Weights of a small GPT-style language model, trained from scratch on English Wikipedia.
Architecture: RMSNorm before each block, rotary positions, no biases in attention or MLP, untied embeddings.
Training: a variant of SOAP for these matrices, 150M tokens.
Each number is 128 + 32 x the weight over its row's rms, rounded and kept within 0 to 255. Layers, rows and columns count from 0. The size above them is the row's rms in percent of the matrix's.

# layer 2 attention output, 160x160, rms 0.0659, rows 35-159, columns 40-79
size [100  94 104  89  95  99 114  95 103  94  93  84  87  93 103 106 107 103 110  95 111 107  96 108 103  87 103 107 101  97 111 109  92 108 106 101 115  96 105  85 103  97  86  96  92 106  91  86  92  93  94 107 100 117  98  97 104 108  94 105  92  92 104 104  94  89 107 102 109 102  98 102  99 106  92 110  93  99  95 102 102 127 105  97  99  96  93  88 105 111  99  96  93  99 104  96  99  88 103 103 112  92  95  95 128  86 103  99  89 107  94  90 103  91  88 104  98 103 102 108  84 100  96  82 110]
[[145 110 135 182 147 156 140 127 117 118 179 162 107  94 116 189 125  88 138 145 118 150  45 148  94 112  96 114 108 205  88 145  66 165  96 195 152  69 151 124]
 [101 105 135 129 104 125 135 103 142 104  84 125  58 130 164 154 106 151 187 110 110 160 119 104 193 163 105  80 155  91 132 144 116 150 110 124 121 108 140  80]
 [158 116 177  98 164 128 113 133 122 147 146 140  96 103 152 150 114 119 156  83 151 144 150  96  95 133 170  72 105 145 126 163 121 190 181 163 177 116 127 144]
 [173 109 117 164 123 105 112 102  53  83 164 166  88 114 108  90  62 141 156 125  27  82  94 173  97 115  79 220 111 217  97 139 137 100 138 174 145 192 143 115]
 [ 97 126 189 102 162 137 205 101 110 151  81 129  83 165 104 144 172 110 176 123 106 147 142 123 118  80 167 159 143 118 118 100 112  81 183  94  88 165  78 118]
 [192 103 112 150 131  95 148  91 179 147 102 138  77  61 131 113 104 124  85  73 109  84 159 111 126 144 188 179 161 143 141 100  89  66 142 101 112 180 147 118]
 [121 154 100 172 115 117 106 209 129  88 157 184  96 127 132  92 149  78 153 125 153 137 143 148  87 166 139 140 137 175 125 144 141 149 108 157 146  91 147 108]
 [170 109 150 123  72 128 127  94 121 118 136  87 111  82 158 135 161 142 105 149 127  78  82  88 178 143 101  96 153 138  99  93 176 145 155 156 105 166 127 137]
 [115 155 151 150 146 129 102 128 197 160 102 102 111 155 110 121  97 139 147  99  91 105 155 174 104  96 184 104 135  73 149  73 128  77 152  94 156 153  79 161]
 [140 167 125 109 210  94 145  88 152 153 140 162 164 136 152  83 148 169 106 151 144  82 126 125 166  18 155 166 143  60 171 119 124 143 128  47 169 149  99  86]
 [122 100 104  75  71 184 150 111 169 129 131 108 173 150 107  88 110 184 100 135 150 185 133 139 105 150 152  90 145 105 111 145 133 151 128 117 113  63  88 121]
 [120 137 148 172 120 102 100  86 182 113 151 142  97  86 101 151  90 157  93 176 151 122 183 123 110 118 140 110 110 105 155 128 130 133 120 153 107 114 119 115]
 [192 122 144 171 164 144 136 101 119 137  99 120 137 131 192 130 125 117 118 157  88 116 174 108 122 133 172 137 190 137 131  96  96 103 166 153 136 147 110  74]
 [122 104 150 137 106 122 184 138 112 118 105 116 122 194 118  95 159 123 163 126 133 191 107 177 175  87  95 118  94 163 105 154 145 120 106 133 165 121 148  93]
 [175 162 175 117 134 166 129 110 162 115 126 131 112 126 114 127 128 150 189 174 126 124  98 137 197  91 150 136 176 129 116 156 112 151  77 115 144 120  53  72]
 [139  94  71 109 124 127  99 101 109 104 147 100 107  87 174 145 115 187 149 179 101  88 126 144 112 145 140 126 182 139 178 157 107 125 100 145  80  94 144 128]
 [214 150 138 120 147 163  81  97 127 150 117 137 147 111 126  84 132  91 131 147 129 134 106  98 114  95 106 123 138  72 110 176 166 107  70 113 164 177  96  78]
 [124 160 109 180 116 140 114 154  89 163  95 116  94 123 147 133 169  87 124 105 162 145 170 149 122 143  98 102 157 132 162  53 118 145  79 138 174  69 143 107]
 [134 128 141  99 163  87  59  88  75 103 127  71 140 145 113 119  98 116 128 143 123 169 189 153 123  96  66  96 132  92 101 187 112 109 143 199 145  91 131 163]
 [142  99 155 186 149 148 102 112 177 184 127 104 173 158 154 165 191 161 150 131 111 103 128 135 172 185 147 136 171 117 144  69 144 110  60  79 136 138 154  91]
 [134 149 144  91  97 103 110 121  43 120  92 133 129 120 107 150 176 132 134  94 126 151 163 133 128 118  82 106 186  86 143 130 142 110 148 150 120 116 131 113]
 [ 91 165 129 141  83 133  94 163 184 119 199 128 118 131 142 115  79 147 104 155 114  98 169 117 140  99  71 122  93 121  73 138 123 124 197 158 174  58 101 154]
 [134  84 175 126 122 169 165 117 127 163  97 160 163 123 156 140 129 157 150 162  94 141 119 127 157 116 151  57 148 184 118 117 181 148 156 129 103 103 112 151]
 [151  78  97 142 127 159 129 126  91 139 152 180 128 124 131 152  81 135  70  89  56  94 116 137 173 173 115 114 123 127 176 142 121 154 117 111 117  46 130  80]
 [110 135 145 164 102 103 119 131 131 181  86 124  53 133  75 111 158 117 196  86 176 141 159 149  96 103 120 179 199 200 176 151 102 120 154 145 113 155 143 122]
 [102 221  83 116 149  96 150 161 105 110 147  84 173  99 110 134 170 130 126 164 168 170  95  94 120 149 115 110 115 126 159 148  67 123 117 138 146 147 144  94]
 [103 137 151  99  76 183 100 103 106  82 190  91  70 149 169 156  92 136 120 156  55 159 125 161 166 137 145 156 110 158 181 145 143 158 122  99 158 118  94 159]
 [127 146 112 132 136 116 147 179  78  84 184 135 180 111 121 125 138 110 129  99 125 123 117 135 130 163 122 112 139  91  96 164 116 168 136 128 134 167 158  74]
 [108 109 135 175  67  82  78  62 140 120 101 105 110 104  78 102 105 145 142 112  97 129 132  81 153 120  97  94 153 175 137  67 116 146 149  88 124 128 155 122]
 [ 99 117 137 126 173  94 102 195  90 115  80 179 134 147 181 167 142 132 135 120 106 103 172 126  99 141 167 114 142  80 102 128 112  84 158 171  68 154 124  76]
 [136 161 127  90 152 109 151 124 117  92 160 129 154 118 136  38  73 142 166  98 113 113 134  98 120 108 105 196 118 113 136 182  77 137 143 177 144  94  99 136]
 [126 106 185 142 165  99  94 145  68 149 172 127 170 144 167 202 111 149 150 146 128 129  71 126  74 126 136 180 125 130 126 130 109 160 124 130 125 132 102 101]
 [170  76 140 115 164 155 113  75 124 119  83 108  82 122  83  64 164 170 149  74 146 144 114 124 140 152 112 154 178 141 153 155 146 143 153 120 111 150  85 125]
 [101 133 183 137  80 144 132 103  72 136 145 126  95 164 123 142 125  63 119  41  83 149 115 149 148 128 100 105  77 121  87 117 155  94 104 140 139 120 104  72]
 [140 123 145 107 192 159 142 105 104 191 160 153 140 100 128 116 111 168 125 114  99 135  90 168 111 188 171 112 186 109 114 154  96 132  81 114  84 162 163 131]
 [134 118 132 146 152 172 112 103 130 155 203 153 126 121  80 108 119 102 131 105  60 167 149  64 113 132 157 152 123 131 167 131 128 160 133 146  91  85 123 148]
 [210 162 110 145 167 112 202 124 132 117 141 124 165 110 101 109 146 116 105  83 125 102 136 125 137 148  63 120 113  75  83 207 139  91 168 112 145  95  82 114]
 [ 47  66 125 187 132  72 126  73  75 143 141 140  98 161 104 162  98  42 113 136 137 119 148 117 122 103 112 156 118 142 114 125 149  79 153 126  90  52 107 153]
 [ 80  60 110 151 195 154 141 146 102 106  60  53 146 150 100 149 157 138 114 120 190 139 125 131 121 108  91  81 113 155 100  80 114 123 141  96 145 154 134 143]
 [132  77 140 103  63 109 133 191  70 118  64 118  97 157 175 179 138  74 157 169 167 152 138 113 134 141 114  75 121  89 127 170 156 150 118 169 102 130 119  53]
 [182 139 106 205 146 182  93 175 121 162 136 135 114  72 148 115 178 128  74  87 158  67 112  98 116  95 135 145 100 178 119 134 145 220  93 142 127  60 216 153]
 [155 131 119 109 117 134 142  78 112 106 150 107  78 138 152 133 142  98 109 136 185 126 148 150 102 107 134 152 139 110 127 197 157 136 138 196 163 108 102  98]
 [ 94 129 100 171 103 122 158 105 187 239 130 113  92 119 192 167 162 169 100 197 132 195 149  57 114 116 127 150 135  89 176 145 143 104 110  77 198 149 118 110]
 [164 110 170  66 163 108  74 155 181 124 114  62  99  86 158 177 163  99  96 108 133 173 116  58 145 177 119  94 122 187 145 117 119  97 151 148 153 147 169 102]
 [140 139 148 155 142  66 159 142  59 131 183 154 146 137 123 213 157 117 141 137 116  88 113 145 139 145  94 130 115  92  79 127 107 145 157 131  32 123 112 125]
 [148 139 159 118 185  76  63 155 110 135 135 108 103  96 171 119 110 160 120 103 132 149 128 110 151 138 135 150 134 165  99  71 132  50 165 131 114 167 110 116]
 [160 149 162 139 110  96 132 123 115 106  82 127 137 154  81 113 141 126 226 100 156  94 152 155  74 162 154 178 111 142 135 133  91 133 134 124  78 167 101  77]
 [162 143 122 160 105 167 109 139 116  80 144  91 159 142  82 130 103 105  85  99 122  91 146 159 150 114 123 220  99 125 155 161 136  66 165 125 105 124 134 168]
 [105 135 106 110  92  99 153 173 133 138 142 122 141 109 112 118 133  99 126 137 142 122 137 144 162 134 146  92  78  83  50 161 133  19  90 129 122 150 126 150]
 [ 76 101 136 225 158 104 134 151 113 118 143 116  99 138 120 210 111 125 125 153 137 116 128  91 114 113  80 154 212 151  84 126 151  92  54 108 133 167 155  68]
 [124 132 119  56 109  75 173 108 131 146 125 131 180 104 135 120 144 147 181 158 148 125 190 127 119 109 152 131 112 160 150 119 124  83  84 134 128 132 121 144]
 [ 80 105 158  98 139 112 121 169  86 104 107 118  84 151  68 154  91 120 119 114 161 111 182 164 109  90 161 205 148 145 152 134 158 145 121 104 158 107  88 118]
 [105 130  81 112 135 102 102 114 152  73 145 105 110 115  83 150 119  83 169  94 155 132 140 114 118 111 179 151 109 131 139 190 172 152 142  96 132  78 137 154]
 [137 111 139  78 118 123 132 151 150 140 100 120  72 133  91 172 174 107 137 166 126 150 127 123 142  69 131  16 109 197 129 147 122 131 105 102  63  97 104 142]
 [108 134 139 159  94 104 101 150 141 126 126  71 123 151 125  96 128 136 202 143 151 156  80  68 222  94 137  75 138 145  80  86 145 133 162 111 153 139 153 101]
 [179 104 135 138 160 149 186 154 107 117 152  80 158 170 173 149 104 133 163 112 112 136 135 134 104 101 129 112 162 126 153 175 154 170 185  73 134  75  86 120]
 [125 158 143  98 102 121  95 198 128 151 130 140  99  98 147  89 140 145  67 169 171 107 102  81 118 121 150 152  79 110 115  62 128 147  74  51 104 101 101  91]
 [145 147  97 112 168 146  60 132 153 154 159 118 165  87 168 187 155 147 178 162 160  55 146 148  94 111 122 125 134 126 132 174  95 129 115 167 161 215 125 176]
 [200 153 130 143 139 100 103 147 181 133 167 157 154 127 184  75 121 132  93 109 154 117 169  87 140  56 124  87 159 143 173 122 113 167  96 119 168 109 121 141]
 [201  63 133 126 129 205 136 154 144 153 140  42 117 127 155 143 169 102 138 157 119 166 135 117 186 145 105 124 121 131  69 164 155 121 151 147 117 152 100 135]
 [165 132 126  94 154 124 162 192 146 158 114  62  93 101 183 122 111 168 128 121 148  52  40 102  84 132 175 197 158  95 177 160  97 111 112 139 117 187  88  90]
 [124 124  99 124 145 119 148 188 123 106 111  73 132 193  80  99 138  57 187 119 112 190 107 206 156 146 135 143 142 127 128 116 120  96 159  63 116 155 132 112]
 [ 93 151 129 136 119 119 166 152  99 115 118 129 112  87  97 111 116 118 173 149 147 133 170 184 165 134 166 209 154 125 132 100 129 144 170  98 133 129  91  90]
 [134 144  99 160 159 161 103 103 149  96 187 148 108 137 146 107 118 105 166 113 166 146  96 105 110  94 143 132 119 105  54 132  95 132 143 122 124  88 136 168]
 [132 153 122 151  75 122 114 118 144 152 103 142  53 132 160 175 167 123 134 129 105 137 162 133  72 103  72 124 138 129 134 125 123  33  97  82 157 153 175  83]
 [ 84 154 141 119 158 111 100 104 172 105 123 100 107 140 125  66 162 135 141 107 150  88 112 105  95 148  90 129 117 120 156 163 190 121 129 187 157 149 145 112]
 [116 170  91 143 112 172 152 109 134  83  84 129 134 150 100  90 105 161  89 139 143 191 102 121 190  89 121 128 158 169 104 121 160  88 130 141 100 174 147 139]
 [100 114 107 116 180 161 123 132 143 104 170 154 158 169 123 132 107 129  84 111 119 126 113  97 179 119  91  87 106  57 147 138 181 138 141 102 134 118 147 133]
 [159 211  97 160 105  84  59  87  92  97 162 142 117  99 126  83 123 125 115 115 124 102 105 132 110 134 158 217 130 153 193 152 138 140 154 166 134  94 152 140]
 [161 102 124  99 123 121 159 100 153 130 137  78 123 111 107 140 106  98 114 149 128 125 154 146 121 129 108 190 156 161 165  78 133  86 132 113 142 139  78 140]
 [ 58 159 136  85 108 122  62 109 128 113 172 142 152  95 131 157 166 107 172 122  88 140 122 137 138 129 111  68  81 132  76 117 155  72 136 109  95 111 161 108]
 [150 156 122 151 127 125 105 141 116 155  92 106 144  92 164 137 111 157 161 142 132 142 152 180 167 130 155 158 151 134 144 123 105 106 111  89 113 152 119  72]
 [118 123 157 130 162  66  76 116 138 141 131 103 103 125 124 101 111 111  67 165 144 123 132 103 180  65  69 140  99 105 128 147  95  84 159 142 122 156  78 118]
 [163  98  69 121 124 121 166  92 141 114  99 129 150 116 128  89 131 147  61 125 128 113 118 170 116 175 143  77 117 164 156  96 111 161 142 139 119  68 173 109]
 [164  80 100  83 104  96 161 100 157 179 120 125 149 174  81 124 106 170 110 148 111 131 100 180 150 124 145 122 149 113 141 164 117 134 112  38 111 149 123 141]
 [108 125 114 118  94  91 153 151 112 173 178 152 131 119 110 137  98 134 128  53 120 103 149 110 136 128  93 163  79 150  95 118 107  74 130 153 178 104 136 126]
 [ 87 126 134  96 130 130  81 143 115 120 111 128  89  98 103 173 130 106 166 147 132  90  70 125 170  94  89 130 137 124 161 166 100 145 169 189  92 120 168 113]
 [ 81 161 121 175 158 162 128 152 159 148 116 111 127 212 132 139 158 105 144 118 161 125 151 194 146 119 149  75 152  63 121  86  68 138  83 109 142 117  94 106]
 [137  83 117 154 123 152 152  77 111 150 163 100 143  96 116 170 152 165 151 118  75  94 162 119 151 103 153 157 168 149 105  64 167  89  84 140  98 184 203  84]
 [123 162 168 170 197  73 149 107 154 138 145 131  60 142 122 114  59  91 125 144 125 126 138  81 162 111 110 170 127 161 188 151 110 138 115 160 106 140  95 142]
 [ 70 154 130  98 117 127 118  51 161  71 109 168 111 110 123 121 164 125 193 148 111 124 117 139  91 129 121 165 126 159 109 157 158  74 174 137  97 143 166 133]
 [188 136 130 131  92 133 199 117 125 121 108  89 111 162 135 150 173 133 147 124 144 138 186  95 119  78 109 106 147 126 152  78 187 117  81 183 144 112 137 146]
 [109 103 138 169 107 105  85 162 112  97 145 132 167 181 166  84 141 119  73 176  96 144 120 132  85 110 103 170 139 156 119  64 106  60 125  69 152 208 172 116]
 [ 56 134 104  70 172 147 127  88 119 136 129 143 127  91 147 151  81  69 157 106 167  95 108 129 106 166 158 111 161  92 134 129 126 109 126 213  98  94 135 141]
 [126 119 115 145 109 192 163 140 120 159  42 125 102 128 149 191  91 102 113  96  81 113 122 136  72  75 144 126 117 110 101 160 105 142 172 145 153 150 123  91]
 [131  90  92 150  61 108 110  82 143 100 149  75  69 142 112 123 121 182 138 145 100 161 135 127  83 201 175 173 137 142 152 152 165 187 115 159  95  70 171 175]
 [ 84 127 127  81 113 120 102 143 100 107 102 125 130  83 195 149 124  89 206 132 131  98 153 112 140 136 145 136 143 121 121 154 159 179 143 122 118 103 170 105]
 [128 161 129 126 167 112  93  88  91 149 124 102 127 115 162 162 148 158 155 134 107 140 148 178 150 178 126 110 193 172 156  91 122 112 139 113 118 135 140 120]
 [146 140  80 124  74 115  44 114 148 174 149 167 101 139 115 135 123 104 121 126 102 127 116 123 139 120  49 112 145 139 139 181  97 154 129 160 125 124 129 179]
 [128 200 117 171 113 113   9 112 136 149  88 128 127 107 121 157 164 164 100 178 119 178 128 114 127  54 113  75 123  91  73  69  62 152 114  85 151 115 146 126]
 [ 80  87 108  94 108 173 168 110 112 144 147 163 193 116 133  56 158 158 127 145 139  80 146 120  92 133 153 132  95 134 129 100 148 133 147 103  82 126  98 178]
 [149 134 168 150 218 122 108  98  94 149  89 112 123 210 179 111 139 151 159 132  76 175 153 125 167 124 160  79 113 169 182  94 124 180  66 137 135 136 166 155]
 [118 150 187 175 117 139 185 162 109 108  82 122 115 139 101 111 144  80 134 145  86 138 199 148 136 172 139 215 109 150 134 204 129  90 137  99 156 129 126 112]
 [149 178 156 173 162 109 123 149  96 110 136 167 105 125 146 154 107 133 166 154 130  87  64 112 169 136 116 174 149 129 129 124 135 138 118  80 139 150 125 122]
 [115 132 141 127  34 156 121 151  82 128 115  70 115 107  89 126 152  88 113 126 170 104 132  55 127  89 123 110 130 105 148 151 123 127 107 111 135 116 166 172]
 [139 128  83 105 148 185 144 109 139  81 134 137 121  58 158 105 122 127  96 143 125 100 112 116 117  95 172  89 141 162  95 123  82 156  82  98 124 112  54 164]
 [144  84 138 175 111  73  35 131  79 120 155 175 125  85 100 133  85 115 120 132  79  95 107  81 130 175  77 164 113 123 162  71 162 121 111 108 114 129 104 159]
 [113 103 173 117 175  65  54 149 170 117 153 185 194  96 151 135  94 170  85 147  98 103  78 132 139 158 182 123 148 137 135 117  82 139 185  72 132 156 148 107]
 [115 142  99 131 183 130 163 145  99 162  66 117  83 148 141 139 114 105 154 121  99 141  88  86 126 115 120  80 129 156 165 141 104 117 145 141 153 105 131 124]
 [149 115 164  19 126 182 221 146 116 171 169 106 148 142 106 143 133 110 145 131 125 147 136 146 152 116 159 115  92 136 159 172 128  93 119 168 171 109 125 150]
 [173 130 120 107 210 137  59 112 187 167 115 144 130  52 150 149  70 141 121  47 153 121  65 145 147 140 117 175 120 213 169 123 171  88 143 179  97 143 161 142]
 [129 113 133 124 134  99 154 113 111 175  62 134  80 134 141 123 133 174 100 108 141 127 192  83 119  63 201  94 128 101 182 161 131 140  70 139 183  53 101 113]
 [ 93  96 137 115 105 104 216  94 106 161 103 115 110 150 132 156 144  70 118 154 149  71 172 125 121 167 199 132  95 157 135 119 124 136 151  97 110 127 124 156]
 [177 135 137  45 162 104 142 106 116  86 130 136 145 102  86 150 141 163 147 128 129 190  47 145 140 139 120 165 127 134 143 119 138 103 143 131 100 120 157 127]
 [132 157 146 130 166 129  91 117 135 166 127 162 176 183 123 104 119 134  68 132 164 140 129 154 118 111  79 156 138 112 106  90  74  93  91 173 126  95 157 152]
 [115  59  91 152 188 112 121 105 139  75 148 108 114 190 164 106 122 167 115 191 163 136 111 129 144 143  90  76  83 144 121  69 152 110 101 107 112 133 138 138]
 [ 52 152 133 142  81 182  94 124 113 166 204 173 148 105  91 191  81 140 112 138  69 172  75 178 115  73  93 132  96 130 162  86 158 116  82 107 102 149 160 196]
 [135 148  63 120 151 172 113 137 133 122 107 126 167 136 120  59 154  82 117 164 189 149  65 136 111 141 118 105 100 168 101 140 222 133 118 130 161 110 115  96]
 [ 74  73 128 167 118 106 166  85 124 143 156  12 174 110 107 149 120 122 148 163  97 107 143 126 177  72 104 102 120 113 106 129 138  95 170  39 150 159 123 103]
 [119 217 116 147 167 122 124  87  81 165 120 139 158 105 197 143 135 150  93 134  97 124 127 156 138  82  87 111 156 121  79  91  83  90 112 131 182 118  91 114]
 [131 129  94 101 140  98  99 128 128 151 121 146 147 113 111 109  97 156 109 166 163 139 165 136 146 113 122 192 193 163 176 100 157 117  70 150  81 120 112 136]
 [110 155  72 121 123 164 152 167 148  94 134 117  73 110 123  77  73 162 134 147 150 112 148 135 125 133 139 166 108 107 131 191 162  94 125 133 108 127 152 143]
 [102 115  86 112 120 145  52 127 166 115 120 114 118 164 117 186 141 136  86 146 121 119 105 164  88  84 148  66 113  94  71 119 166 143 130 111 167 114 127 108]
 [ 83 125 141 166 105 129 133 116 148 122 131 157 150 152  42 117 166  71  88 109 131 110 168  85 143 145 147 167 130  59 135 122 124 142 151 146 157 166 100 186]
 [119 134  81 145  83 165 124 116 177 107 148 120  53  63 120  86 103 176 111 163 137  99 134 109  74  80 127 110 118 125 127 118 136 177 129 224 118 108 147 127]
 [129 135 114 158 154  70 209 122  97 167 156 145 120 149  89 140 148 127 144 120  81  68 113  80 126  75 118 135  97 147 172 144 138 201 132 117 161  72 135 148]
 [124 118  85  98 130 150 192 138 105  76 120 109 108 146 111 133 132 126  98  77 117 104 113 149  96 191 126 117 129 126 121 160 161 107 165 148 129 113 119 107]
 [103 136 113 168 136 149 104 173 108 104 150 158 165 131 176 115 114 209 103 126 149  90 132 129  94 102  62 145 163 162 172 120  96 185 146 164 113 151 130  99]
 [148 156 165  80 112 180 149 126 107 146 169 182  81 166 149 163 132 141 143  83 122 145 153 142  89 106 142 111 132 185  92 102 193 116 101 135 134 123 150 184]
 [134 129 146  67  77 167 133 113 142 133 133 117 121 149  93  49 113 108 161 139  95 153 107 116 100 186 132 145  91 135 221 147 181 118  79 153 136 188 114 116]
 [120 163 175  90 141 159 109 143  95 141 155 162  92  97 118 112 101  84 120  53 132 150 102  66  98 106 128 110 109  78 120 174 135 128 118 204 114  93 170 168]
 [102 121  82 146 135 133 102 172 150 109 169 102  69 165  67 191 131 125 155 108 122 149 147 104 180 152 156 186 118 186 157 118 166  49 114  78 142 136 174 188]
 [ 81 145  90 167 140 154 151 112 118 127 162 132 183 143 122 145 105 172  80 137 101 147 107 137 136 105  95 176 122 177 145  72 115  55  77 142 148 121  47 164]
 [118 197  97  92 152 167 134 157  93 122 114 133 142 152 111 134 154 128 161  89 126 175 136 148 157 106 121 117  90 129 181 113 167 144  63  99 116 108  79 141]
 [139  68 112 171 158 134 137 127 157 156 192 123  83 113 184 181 164 150  88 160 143 140  99 131 143 177 132 110 165 134 140  96 138 137 105 107  79 138 114  95]]